Weights of a small GPT-style language model, trained from scratch on English Wikipedia.
Architecture: LayerNorm before each block, biases, tied embeddings.
Each number is 128 + 24 x the weight over the matrix's rms, rounded and kept within 0 to 255. Layers, rows and columns count from 0.

# layer 5 attention query, 384x192, rms 0.154, rows 197-232, columns 0-95
[[162 114 127 155 121 133 144 117 142 114 122 109 106 100 127 134 124  92 139 142 123 118 120 152 135 108 144 161 121 122 122 135 144 113 111 103 153 133 124 120 147 122 107 113 135 159 111 153 132 103 119 138 120 124 141 118 128 142 165 166 126 131  97 166  69 113 140 148 112 137 136 133 118 106 148 119 135 147 114 147 132 101 100 104 104 107 106 148  96 136 150 145 133 144 137 115]
 [140 123 114 148 131 124 165 153 155 122 117 132 100 117 141 128 111 144 106 107 136 134 142 145 149 108 110 136 129 146 152 136 161 122  91 148 101 126 101 141 125  93 132 127 111 122  78  97 128 161 127 102 134 124 126  99 135 124 115 124 102  83 138 127 158 121 136 114 124 126 132 142 142 150 122 123  83 127 146 133 136 147 140 145 122 140  93 138 134 160 138  96 139  80 132 147]
 [144 151 132 164 111 145  87  98 116 152 148 104 121 120 116 123 142 102 150 159 120 104 144 113 145 106 158 130 133 164 104 126  87  98 124 158 133 137 171 161 131 158  93 118 111 155 141 178 127 136 133 103 124 136 121 129 176 146 132 146 141 165 102 104  85 144 121  71 135 121 170 143  82 166 122 128 128 172 166 144 100 130 130 119 158 168 141 119  92 155 151 129 107 104 162 114]
 [167 127 138 133 143 132 126 153 137 101 110 122 111 172 158 141 111 155 136  90 107 147 124 108 169 110  92  98 147 105 152 139 167 124 131 143 144 126 126  89 140  80 146 109 146 154 119 111 156 151 113 130 122 133 134 136  96 143 125 131 109 112 134 151 107 131  94 161 113 122 128 136 120 142 152  93 117 134 146 143 140 125 156 123 141 121 128 159  93  93 140 138 122 135 102 146]
 [126 132 115 108 124 133  99 158 152 170 110 137 121 144 131 106 120 131 101 153 118 127  79 127 162 129 127 137 111 112 153 129 153 121 123  71 141 102 132 133 123 124 161 127 118 160 118 129 171 178  82  99 112 164 141 108 132 126 141 133 149 140 138 150 155 132 109 121 120  96 131 117 124 179 161 141 118 154 152 123 128 143 133 121 131 173 103 110 106 160 141 116 127 113 147 144]
 [141 114 110 155 147 102 129 122 113 123 164 140 153 124 145 144 105  92 123 147 103 108 149 136 138 119 125 129 127 130 130 130 141 146 158 120 123 133 123 113 111 170 157 117  92 107 150 170 116 124 130 174 110 135 108 125 103  99 144 113 133 130 143 109 164 125  87 131 166 144 134 126 126  82 147  94 121  87 111 136 143 170 151  91  65 126 113 140 107 120 163  87 135 158 151 107]
 [106 135 142 143 115 127 117 136  94 112 128 130 119 131 121 129 127 149 112 104 151 137 146 127 142  95 136 113 149 111 129 117 124 141 125 128 164 101 104 134 129 123 162 118 165 129 135 107 131 117 128 116 134 124  86 123 122 122 131 110 137  88 136 107 155 129 108 141 111 109  96 117 160 109 132 107 113 127 138 124 106  88 116 125 156 113 112 142 132 132 103 142 131 156  83 141]
 [156  94 103 153 109 171 135 131 106 119 113 116  92 124 105 110 128 135 101 105 138  92 129 120 119 124 136 153 155 109 148 127 133 118 109 108 143 127 126 113 183 109 128 126 130 168 142 142 144 127 106 133 144 164 178 135 130 105 143  91 150 116 122 123 110 117 113 141 102 119 113  85 157 154 145  91  88 122 111 190 101 113 116 103  72 142 114 151 150 165 156 182 129 104 121 120]
 [123  76 110  89 168 107 142 127 126 127 133 175 137 123 129 103 143 145 121 123 122 134 122  94 101 147 136 142 109 156 143 130 134 151 118  87 128  46 151 139 130 145 127 128 119 144 109 120 163 143 131 123 107 150 130  98 118 160 133 120 144 133 138 136 153 133 126 113 106 133 140 130 139 129 135 164 112 160  93 104 160 150 116 135 172 138 126 102 146 163 183 139 165 110 137  95]
 [160 103 112 136 121 144 129 143 130 100 109 162 114 116 146 144 126 161 108 125 134 138 143 112 138 109 160 105  98 110 111 134 167 118 132 156 115 117  97 128 129 136 139  94 141 140  84 106 103 133 114 125 170 118 129 124 137 132 113 103 116  91 124 128 138 140  91 142  87 120 127 155 131 140 157 138  89 133 123 122 148 115 146 106 142 105 105 145 148 102  97  88 132 140 106 153]
 [ 87 124 125 116 135 166  99 163 114 144 156 158 128 141 143 135 119 114 140 118 134 129 141  96 123 117 122 111 118 116  98 134 109 146 150 138 141 116  97 164 144 129 120 126 131 142 141 106 122 139 128 118 130 137 130  95 158 131 106 139 117 131 114 129 115 123 125  96 144 126 160 167 128 158 132 158 142 145 122 102 120 136 150 152 195 175 111 122 132 139 126 135 122 125 119 134]
 [125 120 134 125 124 141 108 120 130 110  84 148 126 159 138 117 126  96 135 110 132 161 163 142 109 140 118 112 163 106 147 107 141 130 114 105 131 131 121 133 108 147 156 118 181 134  96 159 111 107 116  99 119 127 108 108  94 138 137 152 138  76 148 146 129 111 124 155 133 125  88 107 138 124 119 118 106 146 111 110 127 113 118 123 116 129 123 106 130 148 140 134 131 164 118 130]
 [166 126 130 142 146 129 119 120 150 140 130 128 116 131 130 131 128 101 139 111  87 129 112 117 132 139 107 137 113 151 122 132 144 101 132 155 113 159 135 105 101 134 128 121 123 127 113 124 140 141 134 137 113 152 135 140 109 123 118 158 119 164 114 132 124 130 133 121 145 138 161 145 104 149 131 124 141 122 122 140 136 154 150 128 110 140 149 111 111 111 152 101 135 118 167 129]
 [142 137 145  71 184 109 127 174 148 160 142 140 153  92 109 127 113  60 132 128  81 135 134 137 131 158 116 126  94 135 115 115  80 110 169 129 136 133 132 146 137  84 165 102 161 107 150  69 101 127 131 101 116 139 117 164 101 124 117 124 128 204 120 151 120 108 140 126 119 101 162 159  55 102  87 134 174 133 166 128 145 132 153 115 154 136 147 168  68 129 158 118 113 125 159 119]
 [155 141 141 176 140 154 161 143  79 108 135 101 121 161 137 148 162 103 120 122 109 181 191 119 153 124 125 123 143 105 137 157 129 120 133 113 141 154 116 149 126 164 149  95 105 138 146 134 125 160 164 131 115 129 127  89 141 130 143 100  98 152 147  96 108 142 127 111 145 134 150 146 126 113 173 134 110 138 162 119  89 129 117 144 148 146 121 124 124 129 121 127 122 123 139 130]
 [165  91 129 123 161 144 129 128 142  83 118 121 134 116 103 145 126 140 104 115 153 102 119 118 123  93 173 118 122 161 115 156 173 145 105  90 101 160  98  75 146  82 100 149 135 126 110 104  86 115 117 128 135 107  99 108 136 109 131 157 118 107 113 143  91 111 177 148 100 158 164 139 159  87 131 129 119 122 103 155 161 134 109 139 125  96 128 112 133 125 125  95 112 145  88 133]
 [136 109 135 131 122  97 115 124 130 151 169 124 148  97 132 128 131 128 185 109 101  82 140 136 132  81 137 160 120 141 130 145 101 131 170 124  58 144 147 178 115 124 118 161  98 122 144 117 149 159 139 150 110 152 110 122 162 133 113 107 138 172 101 113 131 145 139  72 129 123 190 164 103 120 143 135 167 109 151  97 116 149 142 123 129 130 120 131 137 134 135 105 124 129 135 113]
 [123  83 127 107 155 145  97 138 142 113 143 122 151 116 140 148 125 131 126 128  97 129 113  89  78 127 120 107 110 150 149 150 150 145 134  83  74 156  73 108 126  63 105 113 167 146 133 103  98 113 119 134 105 153 151 146 114 124 154 171 135 175  88 108 122  97 130 138 148 137 159 142 115 130 118 126 161 164 103 123 114 170 157 121 162 138 140 111 122 102 117 127 101 171 121 153]
 [138 130 120 118 102 150 137 109 137 109 107 104  91 171 148 124 134 129 111 138 122 124 137 135 129 155 125 147 125 127 146 138 169 150 114 105  94 147 122 123 150 133  98 132 112 152 109 158 152 145 120 134 128 149 153 135 136 131 164 132 112  94 136 145 124 123 134 178 102 133 106  98 148 143 156 124 141 127 114 152 146 153 137 112 118 136 106 133 129 115 130 152 134 113 128 161]
 [137 107 147 116 129 120 131 120 156 122 126 122 141 137 109 111 119 132 162 152  85 100 120 146 116 129 143 145 120 143 142 129 116 124 154 109 140 123 146  94 131 140  96 155 113 127 150 160 131 116 102 127 127 121 140 147 111 144 136 146 136 169 119 159 104 122 126 140 133 135 143 118  94 101 141 149 161 135 112 114 168 158 124 104  65 143 136 140 110 116 147 102 122 145 157 123]
 [116 114 100 120 168 144 119 151 130 105 112 116 127 107 120 180 149 136 170 158 162 125 139 119 140 146 165 105 117 134 120 149 144 115 107  97 115 129  95  87 112 118 134 163 162 126  99 105  95 103 161 120 124 125 107 147 120 147 135 164 144 137 136 149 133 140 126 124 111 122 143 156 149  95 113 134 147 130 143 106 167 126 149 127 139 131 148 119 128 133 151 131 100 144 106 114]
 [148 103 148 118 149 133  90 117 130 109 118 123 168 148  82 138 131 123 139 112 119 140 137 129 124 125 111 120 134  98 144 166 130 125 158  98 161 124  96 104  97 119 143 121 145 131 152 125 113 120 131 133 118 132 139 158 121 100 151 131 167 158  93 171 138 103 100 134 120 143 137 148 101 103 100 114 113 123 131  89 104 118 124 101 100 113 147 116 127 147 144 122 104 152 145 108]
 [ 95  96 131 115 156  78 120 126 120 140 144 148 159  61 134 134 118 146 122 145 122 152  95 134 111 154 122 109 125 160 148 117 111 143 110 111 120 101 159 149 137 161 130 137 121  83 118 137 124 114 108 117 105 107 110  96 150 170 145  91 120 160 147 132 115 116 148 111 152 138 149 129 127 111 119 139 156  98 104 126 164 133 129 127 124 143 105 107 139 117 153 132 133 129 161  45]
 [155 127 130 167 109  83 119 133  92 153 132 103 116 125 114 126 110 122 200  96  82 116 113 128 152  97 121 117 129 108 137 145 102 106 164 131 100 146 129 186 139 156 143 142 113 123 120 127 174 158 136 124 113 160 118  89 141 140 129 139 167 172 100 124 135 133 117  99 144 129 186 142 105 146 147 122 168 110 138  98 102 133 143 108 116 164 132 112 138 139 135 124 174 136 109 121]
 [126 106 141 140  98 123 108 134 110 126 102 136 135 154 120 141 104 157 146 104 173 165 160 134  99 119 110 102 130 104 163 157 142 144 163 138 150  96 164 123 104 157 149 104 107 115 144  95  94 149 133 131 106 114 137  87 147 107 153 106 125 129 162 177 179 131  97 106 148 136 122 136 100 155 132 109 102 117 132 109 122 140 112 139 120 123 103 118 114 123  97 139 103 116 150 121]
 [147 113 117 112 127 158  79 134 167 106 104 141 127 150 132 108 100 123  87 152  94 127 137 110 121 103 115 135 102 114 163 144 154 102  94 120 133 122 127 131 111 120 121 111 167 157  99 180 129 122 113  89 109 113 107 138 113 117 135 136 144 133 125 138 107  87 104 121 115 130 152 109 119 125 120 120  98 110 121 153 129  94 151 114  87 119 145 115 117 161 168 107 125 154 167 132]
 [115 180 141 135 119 143 132 112 111 110 142 108 148 134 107 114 134 131  82  97 128 169 139 157  93 156 110 110 154 115 133  99 101 103 115 127 159 121 112 142 143 119 136 112 133 103 122 117 100 129 143  96 171 101 122 118 155 142 123 136 147  72 135 124 162 148 158 159 110 145  88  94 136 147 115 116 109 139 129 141 129 100 102 132 187 106  92 121 139 110 110 139 163 132  97 161]
 [139 122 108 127 119 147 131 146  98 140 124 132 129 114  78 113 143 163 143 136 162  97 122 133 122 135 139 109 130 115 140 135 106 104 160  86 129 118 118 131 111 183 134 150 143 117 138 119  88 131 129 112 139 107 133 126 105 110 137 131 154 149 126 117 164 162 126 140  73 144  97 123 130 135 131 155 129 141 138 111 124 107 103 138 169 140 132 106 128 157 126 117 123 119 134 135]
 [138 149 112 102 132 142 152 104 119 141  73 169 118 115 168 138 124 146 137  85 145 153 105 150 121 125  41 132 144 120 122 129 127 150 122 128 125 152 155 122 104 188 129 112 158 117 112 139 131 136 133  92 116 151 141 106 107 155 122 155 110  99  98 142 142 157 166 133 134 120  94 143 157 193 108 123 119 162 133  78 118 105 120  96 167 130  95 134  98 122 112 125 133 139 138 124]
 [158 151 136 122 121 140 140 135 148 118 140 128 121 172 119 134 123 108  92 138  74 158 104 143 139 124 110 147 121 103 155 128 141 114 118 128 146 105 160 102 149 137 128  91 156 164 135 139 142 143 120 128 132 141 141 146  94 114 117 130 146 121 107 135 110 130  93 154 145 146 112  84 131 140 140  76 110 118 136 155 113 119 164 108 113 124 112 157 110  92 129 123 119 126 133 130]
 [104 128 119 159  95 116 150 137  77 118 142 139 123  99 136 146 120 163 150 109 150 131 128 115 163 106 109 104 154 114 115 149 110 131 129 119 136 103 130 163 147 117 140 145 117 122 141 127 132 143 126 122 120 106 150 109 161 145 159  81 126 109 126 109 109 156 135 130 119 119 138 127 153 113 136 130 126 123 141 116 123 124 133 125 148 153  73 158  96 108 110 143 113 117 106 111]
 [142 146 126 127 123 156 137 120 152 132 108 121 124 141 147 145 130 117 123 153 113 141  95 138 138 166 113 149 126 139 134 148 165 117 100 157 140 151 118  88 123 137 123 109 131 146 111 149 145 122 123 149 112 143 146 155  93 135 144 159  91 114 116 133 116 126 115 146 143 143 116 146 133 141 137 138 126 124 127 150 135 131 132 127 113 141 150 116 107  98 160 124 119 112 156 134]
 [ 95 144 161 109 111  97 102 166 148 126 109 104 136 143  99 147 171 144 115  96 128 154  97 125 100 128 129 121 114 185 122 165 148 151 127 142 113  89 162 159 145 129 124 122 131 127 113 110 154 108 130 124 125 112 118 127 123 133 151 126 130 116 125 138 127 106 144 102 133 124 153 131 159 125 123 136 115 126 104 169 150  97  91 151 155 123 133 130 118 128 107 142 117 113 114 125]
 [150  96 126 123 135 134 152 146 103  59 116  98 122 147  72 156 131 156 158 132 130 139 110 112 157 125 153 109 157 135 136 170 152 125 116 143 177 119 108 106 140 109 130 144 145 135 127 165 134 105 120 154 125 116 117 167  99 126 118 117 145 130  93 124  86 113 128 149 113 148 162 150 138  80 105 118  94 132 125 145  92  98 129  99  97 113 177 163 121 138 146 111 122 173 133 115]
 [112 121 107 100 136 153 117 109 162 121 116 113 119 170 155 144 135 115 116 161 113 139 158 118 132 154 143 126 122 121 155 140 167 150 103 149 141 144 122  88 145 125 100 128 110 129 116 141 135 138 103 154 115 136 139 145 137 112 126 128  80  86 153 127 105  99 121 153 100 147 109 124 118 127 126 123 130 134 136 112 149 129 139 107 103 126 112 130 105 120 167 153 106 116 164 131]
 [ 88 149 155 127 134 128  96 162 117 118 117 121 144 126 148 162 121 129 149 145 147 115 158 151 122 138 130 137 126 117 110 125 100 122 122 140 129 130  86 162 141 108 139 157 122 101 123 117 136 122 118 138 153 131  96 145 171 156 148 149 128 105 154 142 100 132 142 130  94 128 154 145 127 117 118 126 154 145 137  99 151 106 124 128 157 126 121 142 149 130 133 131 149 118 108 135]]
# layer 5 attention key, 384x192, rms 0.144, rows 197-232, columns 0-95
[[140 138 135 130  92 112 146 122 116 117 125 112 130 128 147 110 148 151 160 145 142 152 110 108 119 149 130 132 140 149 163 126 130 112 102 114 113 150 104 146 186 129 137 110 137 158  92 106 130 124 128 146 118 127 128 136  74 146  65 108 148 106 135  99 144  97 106 131 128 116 129 115 133 152 123 109  98 144 117 169 128  99 126 122 132 162  79 114 129 120 145 105 126 123 156 124]
 [114 133 142 146 137 117 124 133  99 127  77 119 151  94 153 154 150 144 155 114 107 131 164 109 141 137 125 113 109 130 130 132 153 133 142 143 120 150 172 126 116 101 118 143 132 140 133 159 117 121 137 140 157 121 118 101 156  97 104 111 126 143 134 147 154 141  90 130 111 101 176 127 165 145 126 131 115 119 129 136 125 125 150 141  90 114 114 151 122 159 118 123 143 135 126 128]
 [118 114 144 137  81 112 127 184 117  92 155 123 117 134 137 138 122 126  98 107 169 195 141 100 110 144 124 144 177  80 143  98 101 105 123 151  65 116 142 101 108 149 111 184  95 133 150 105 115 129 181 115 104 125 157  93 159 101 153 132 134 148 104 154 101 155 112 109 161 132 127 158 116 115 138  98 113 115 115 128 129 113 154 146 142 100 107 130 139 150 115 117 119 116 131 110]
 [ 97 149 134 125 118 142 129  97 119 172 113 132  94 127 146 148 134 130 179 145 111 124 142 115  77 139 113 149 102 113 172 103 134 102 111 148 142 123 143 166 154 174 153  80 118 143 144 154 145 150 105 144 107 133 115 176 126 150 101  95 135 105 126 137 117  92 118 144 123 129 119 112 180 130 134 132 114 114 136 179  86 120  81 115 114 139 133 109 121 149 123 161 177 134 105 132]
 [107 124 141 130 145 120 137 148 135 154 115  86 116 121 156 184  55 141 145 138 111 114 164 131 135 140  92 102 110  78 115 102 132  86 146 141 163 159 132 138  80 108 163 141 165 149 120 152 110 122 128 118 109 142 103  92 152  86 149 146 138 137 153 124 119 132  86 151 139 145 139 118 133 121 132  99 132 136 147 134 103 154 129 121 141 122 137 141 115 107 115 142 153 175  77 121]
 [177 140 124  99 150 113 138 157 131 149  93 128 128 151 119 111 165 142 167 136 115 169 112 121  79 156 146 102 122 111 143 139 128 114 113 129 131 123  93 130 141 115 122 101 135 152 117 110 105 158 145 131 153 122 157 161  91 113 111 119  95  72 125 106 125 114 122 135  87 128 113 145 126 147 129 169 113 180 147 135 129 116 110 167 152 134 138  97 152 132 149 129 124  89 120 148]
 [126 107 138 135 136 142 140 156 157 122 131 113 119 123 108 146 128 138 122 100 137 124 126 126 126 126 149 123 133  97 122 125 135 119 123 141 125 142 139 141 106  92 132 156 129 133 135 140 154 110 108 105 137 147 112 100 146 113 129 126 115 136 131 129 141 146 159  86 133 124 159 165 120 123 144 126 134 135 114 128 123 156 113 137 100  92 136 112 158 143 130 148 165 148  94 127]
 [139 140  84 131 114 147 128 125 123 141 120 127 116 144 153 118 124 102 117 156 160  83 151 150 134 141 134 118 118 110  99 155 127 139 120 127 153 161 150 177 130  99 119 146 106 149  96 126 130 131 123 172 150 133 110  99 105 138 109 163 128 139 139  92 158 103 132 113  86 170 141 114 132 168 149 147 141 138 159 169 125 128 140 132 143  98  94 132 135  86 118 151 154 121 141 131]
 [143 131 133 137 147  63 131 133 129  80 102 100 124 122 186 180 131 125 137 141 162 160 104 149 167 142  69 123 138 148 110 155 175  80 126 160 138  87  95 144  93 117 182 116 126 125 140 154  95 120 133 152 106 104 149  93 171  52 170 101 111 124 157 137 146 157 108 123 134 126 131 152 113 151 109 105 159 121 137 161  98 171 117 123 143 137 159 138 132 133 135 102 153 122 138 110]
 [126 116 136 147 122 111 115 126  98 176  92 127 149 121 154 124 134 132 159 143 129 138 132 132 120 111 140 151 133 124 139  96 184 159 126 117 123 154 143 120 134 159 116 137 107 118 142 118 125 158 121 115 163 116 117 199 159 140 121 120  94 118  98 137 160  93 141 136 118 109 129  75 149 165 157 127 119 104 119 160 158 167 146 136 140 121 180 124 139  84 127 152 165 140 123 115]
 [113  90 149 120 128 132  97 132 127  72  98 118 152 140 103 120 134 128 102 131 128 121 135 114 159 104 108 104 147  84 103 116 137 117 107 140 121 127  91 124 122 136 157 142 139 139 150 169 110 103 141 118 110 136 131  91 158 101 150 135 135 137 149 122 130 188 101 112 119 128 124  98  81 120 114 140 133 111 120  96 153 134 138 142 117 122 122 146 138 131 122 165 113 136 120 123]
 [196 119 106 138 136 144 132 137 149 131 130 131 118 163  97 121 134 121 118 105 127 127 126 151 134 153 166 118 117 126 116 121 129 122 103 123 175 125  94 158 138 115 165 105 116 126  84 122 118 127 112  89 151 113 123 117 117 129 112 141 151 132 138 105 121 122 151 119 149 139 137 170 126 151 141  97 124 142 138 164 123 110 109 135  93 103 156 116 121 117 139 132 152 117 123 162]
 [124 146 110 128 117 132 111 118  99 128 120 133 115 132 125  94 152 133 127 154 125 124 124 136 126 119 129 132 120 143 148 112 111 136 123 125 139 133 129 122 136 173 130 101 127 119 121 118 110 135 143 143 144 111 142 145 114 147 114 124 124 119 138 127 126 112 123 144 112 145 112  89 144 146 119 138 124 123 143 149 119  87 110 122 152 147 106 131 107 109 144 134 118 121 136 143]
 [119 161  83 124 145 123 131 113 159 124 184 138 132 130 100 159 102 155 106 120  94 148 107 140 130 102  53 117  99 109 127 121  93 133  93 136 134 139 181  71 154 136 143 101 149 133 117 147 150 117 163 106  95 145 128 107  99 115 126  91 153 167 148 122 159 157 140 157 145 133 146 107 124  88 116 135 105 128 106 136  81 101  97 146 130 165  85  64 132 140 138 160 117 140  87 127]
 [121  89 145 126 130 120 124 159 117 130 148 142 106 120 142 154 132 117 119  90 121 175 130  86 102 133 101 131 143  92 142 113 130  96  93 130 113  99 106 125 101 116  90 165 118 166 164 127 106 102 129 117 129 105 147 107 127 100 130 120 127 168  96 162 144 118 105  98 112 136 116 127 126 119 111 135 121  93 114 143 137 137 133 121  87  91 131 121 151 143 127 107 132 105 133 128]
 [130 135 101 117 120  97 126  99 135 130 133 137 127 102 138  74 155 120 158 148  93 100 118 116 147 104 164 203 114 160 153 139 151 122 146 161 105  99 116  99 203 127 151 109 138 108 102 141 133 122 109 172 153 127 118 187 100 159 106 108 125 120  96 114 134 130 144 122 142 109 127  81 136 159 136 164 103 135 126  80 144 115 153 124 113 160 159 121 152 115 167 152 110 128 165 105]
 [108 122 152 118 110 128 143 148 103  80 123 144 138 120 147 141 139 123 125  88 112 147 123  95  75 143  93 100 141 104 131 136 106  92 141 161  77 105 127  82 117 110 121 165 100 140 167 136 118 112 150 131 104 125 147 121 162  92 139 101 116 144 106 159 131 138  97 124 128 125 115 132 136 102 126 126 113 108 133 102 134 173 140 140 123 129 134 119 130 149 123 124 120 129 149 117]
 [111  98 152 120 128 161  93 129 168 104 199  91 113 108 115 103 123 147 127 140 121 124  86 148 112  99 106  96 117  92 127  94 131 101 133 108 160 157 118  84 169 117 190  93 130 126 126 144  94 125 134 152 127 145 101 100 153 135  92 117 151 135 132 149 117 155 157 155 120 130  99  83 100 128 136 166 130 117 161 127 159 179 175 146 142 140 149  89 171 105 145 183 114 128 117 122]
 [121 121 124 116  87 134 108  98 135 154 162 112  95 129 162 125  97 113 144 137 146 118 117 147 148 133 164  95 133 146 137 128 144 125 121 104 137 149  98 167 135 119 141 115 126 128 125  90 121 138 113 126 138 129 122 152 138 157 113 149 126 111 147 105 142  77 129 152 113 113  98 111 157 142 143 112 137 146 140 153 133 143 120 114 126 116 160 137 131  97 105 106 146 112 139 132]
 [121 156 133 123 116 119 112 124 117 136 155 159 155 121 149 102 137 118 153 150 115 124 135 123 118 162 104 118 120 171 137 143 105 127 139 149 121 116 109 137 176 154 137  93 132 159 135  91 130 168 149 155  89 119 133 171  94 144 130 123 138 117 131 112 111 106 114 164 141 135 108 133 110 123  80 129 119 149 156 147 106 134 128 137 176 162 131 108 117 128 130  91 104  97 158 140]
 [142 176 119 110 120 125 142 138 165 135 185  89 126  91 124 123 160 150 135  74 119 159 116 115 124 151  89 153 103 155 134 158 144 154 118 127 120  99 137  90 165 118 175 124 130 101 115 133 156 131 155 112  95 123  90 150 168 105 117 101 133 155 110 156 112 144 130 135 180 108 116 163 135  79 137 103 106 106 134 140  93 164 163 124 131 111 139 138 150 132 163 134 126 121 130 131]
 [139 100 112 119 164 167 136 153 148 146 153 147 135 132 135 128 108 128 110 139 101 100 124 104  83  98 116 103  93 123 138 104  96 116 113 141 178 116 116 128 137 132 131 101 123 137 129 151  89 131 147 142 106 135 118 145  93 160 138  85 130 111 103 135 100 111 178 152 166 155 113 111 120 109 159 113 139 128 117 136 131 131 131 133 155 149 163 104 148 123 181 192 139 113 136 156]
 [147 151 102 118 161  69 145 129 154 112 152 129 143 118 117 131 125 115 119 110 129 143  95 154 171 151 133 152 149 162  85 160 155 105 164 140  80 104  85 101 115 118 125 140 160 126 127 106 101 100 118 117 113 103 178 124 110  78 204 115 110 126 124 131 123 180 107 103 120 132 107 153  88 131  98 134 146 124 104  73 112 171 131 148 103 174 143 142 142 141 119  97  94 131 151 140]
 [105 154 149 115 127 153 124 126  89  54 113 140 138 166 109 145 159 109 128 119 164  99 144 127  91 137 117  67 146  86 125 131 113  90 147 143 143 100 114 151 101 116 121 143 121 154 112 142 125 101  96 144 135 143 143  79 166  79 119 144 131 117 152 145 143 138  82 131 105 173 110 144 136 136 156 103 125 129 137 135 118 117  84 135 148 129  80 134 108 166 137 140 139 134 137 160]
 [144 134 103 130 169 126 111 157 138 155  90 184 150 146 170 160 110  97 131 164 133 121 176 111 109 129 148 105 112 115 132  96 131 114 122 125 132 123  73 140 119 114 107 134 102 154 145 131  68 100 133 111 132 117 137 125 102 114 194 138 106  99  88 104 100 120 114 113  59 149 120 129 117 104 126 155 122 125  98 132 165 134 163 135  85 103 176 142 129 189 130 142 116 108 156 154]
 [171 115 108 156 145 158 174 140 141 135 159 152 143 150 135 145  74 124 147 118 140 136 141 150 124 150 136 117 105 118  93  83  82 102 145 162 155 129 150 141 119 112 145 103 118 109  96  53  98 124 125 127 124 120 120  99 142 136 111 153 147 142 110 140  93 120 140 133 161 159 101 143 139 140 152 129  94 101 154 194 157 150 117 125 140 136 156 114 123 104 101 142 167 125 128 108]
 [146  99 107 149 128 126 105 138 134 144 102 140 134 129 114 136 164 120  96 156 165 102 118 149 124 111 152 105 137 162 124 123 150 154  96 121 149 147 122 168 121 110 114 181 141 145 144 139 146 105 122 136 141 141 130 119 137 150 108 128 113 120 165 136 145 113 161 144 119 110 151 125 129 137 128 139 124 111 125 102 100 111 126  78  99  94 105 134 143 149 111  70 100 122 114 111]
 [124 105 131 129 119 121 150 138 133 139 150  96 159  93 151 152 128 143 111 130 155 128 139 128 119 140 132 135 111 130 104 127 132 135 102 122 155 147 101 134 124 110 133 133 137 117 121 150 161 138 158  95 134 145 107 130 135 120 155 150 159 172 128 159 136 126 144 141 126 140 150 124 117  99 127  87 152 118 104 117 115 144 132  79 143  74 136 157 143 110 113 142 138 147 130 142]
 [111 119  92 136 146 135  98 119  94 100 109  90 156 129 136 112 159 144 157 134 126 116  75 141 129 122 157 114 118 150 118 148 152 141 102  91 145 145  95 112 121 157 149  81 125 104  99 126  73 125 110  93 135 150 112 148 146  98 141 105 155 135 107 119 149 104 115 105  97 113 147  92 148  95 142 104 136 152  90  78 104 130 134 116 125  69 162 161  98 134 113 202 134 143 123 180]
 [144 102 102 162 129 134 128 141 129 126 124 114 104 153 144 114 109 121 144 181 127 145 150 144 118 151 155  95 113 110 133 103 113 155  88 128 141 142 117 150 117 142  92 125 122 161 136  92  88 158  99 152 117 128 122 133 111 150 134 150 124 127 120 108 113 134 123 102  92 117 100 125 130 149 132 161 120 102 132 149 137 129 101 137 141 170 139 104 108 134 114 130 118 134 108 136]
 [111 129 162 132 136 123 140 149 127 123 122 127 157 103 155 161 142 117 143  96 117 140 133 106 103 133 105 117 136 115 124 144 135 117 132 148  80 138 114 105 121 109 121 156 117 164 160 137 141 104 144 125 118 139 121 146 162  98 137 108 124 146 112 164 147 140 107 114 120 117 127 153 131 109 125 133 133 120 120 100 124 164 146 140 101 110 131 136 141 179  99 123 140 134 114 130]
 [124 128 112 143 110 141 119 112 118 170 136 106  99 128 130 104 124 153 129 154 148 124 118 152 155 122 169 138 126 166 146 116 135 143 117  93 148 150 111 145 144 155 128  96 137 116 118 108 120 144 105 131 145 110 121 151 107 169 117 134 144 105 144 121 114 110 150 163 127 129 113  97 136 135 140 123 137 138 137 150 110  90 134 108 170 141 122 140 113 102 122 127 119 132 131 146]
 [121 146 131 120 119 130 128 124 157 108 136 165 114 155 135 129 105 127 125 138 127 101 172 132 162 130 121 131 121 134 112 174 147  95 140 140 100 103 140 120 142  87 136 123 130 103 118 118 132 119 131 155 114 118 122 150 156 129 164  96 122 116 142 114 115 106 173 119 139 114 118 121 115 132 138 153 108 118 147  82 145 166 136 155 118 164 135 159 143 130 146 125 104 141 140 107]
 [125 132 103 147 115 154 144 125 170 114 141 146 121 107 126 117 152 114 109 119 148 113 129 130 147 137 116 144 100 143 149 134 113 108 139 151 115  99 137 116 165 118 115 118 115 130 100  96 147 118 127 151 107  89 112 176 119 173 118 115 137 133 112 155 141 134 150 145 146 182 121 141 133 127 151 126 146  77 133 171 125 127 102 147 168 148 125 127 128 134 167 127 144 100 148 130]
 [165 118  89 131 122 125 101  98 158 134 143 139 136 113 136  97 134 120 130 130 123 158 103 134 160 135 174 121 142 156 135 133 121 142 124 124 122 134 120 127 152 143 121 123 110 143 128  92  99 121 112 115 137 103 159 162 123 156 137 139 124 114 134  98 126 125 139 130 147 120 102  98 118  99 141  94 123 148 121 167 117 109 149 134 120 135 153 122 128 108 121 107  99 103 154 115]
 [100 122 137 135 123 145 125 103 157 137 134 126 140 118  82 115 153 161  94  81 148 110 103 113 160 114 134  93 138 127 112 155 152 137 130 162  95 128 118 146 126 124 141 154 155 121 122 131 169 114 121 121 122 128 112 106 165 140 121 126 139 103 169 131 105 162 135 148 172 118 154 120 121  80 132 114 117 142 123 119 106 124 109 103 109 114  85 122 151  93 115 120  86 120 105 126]]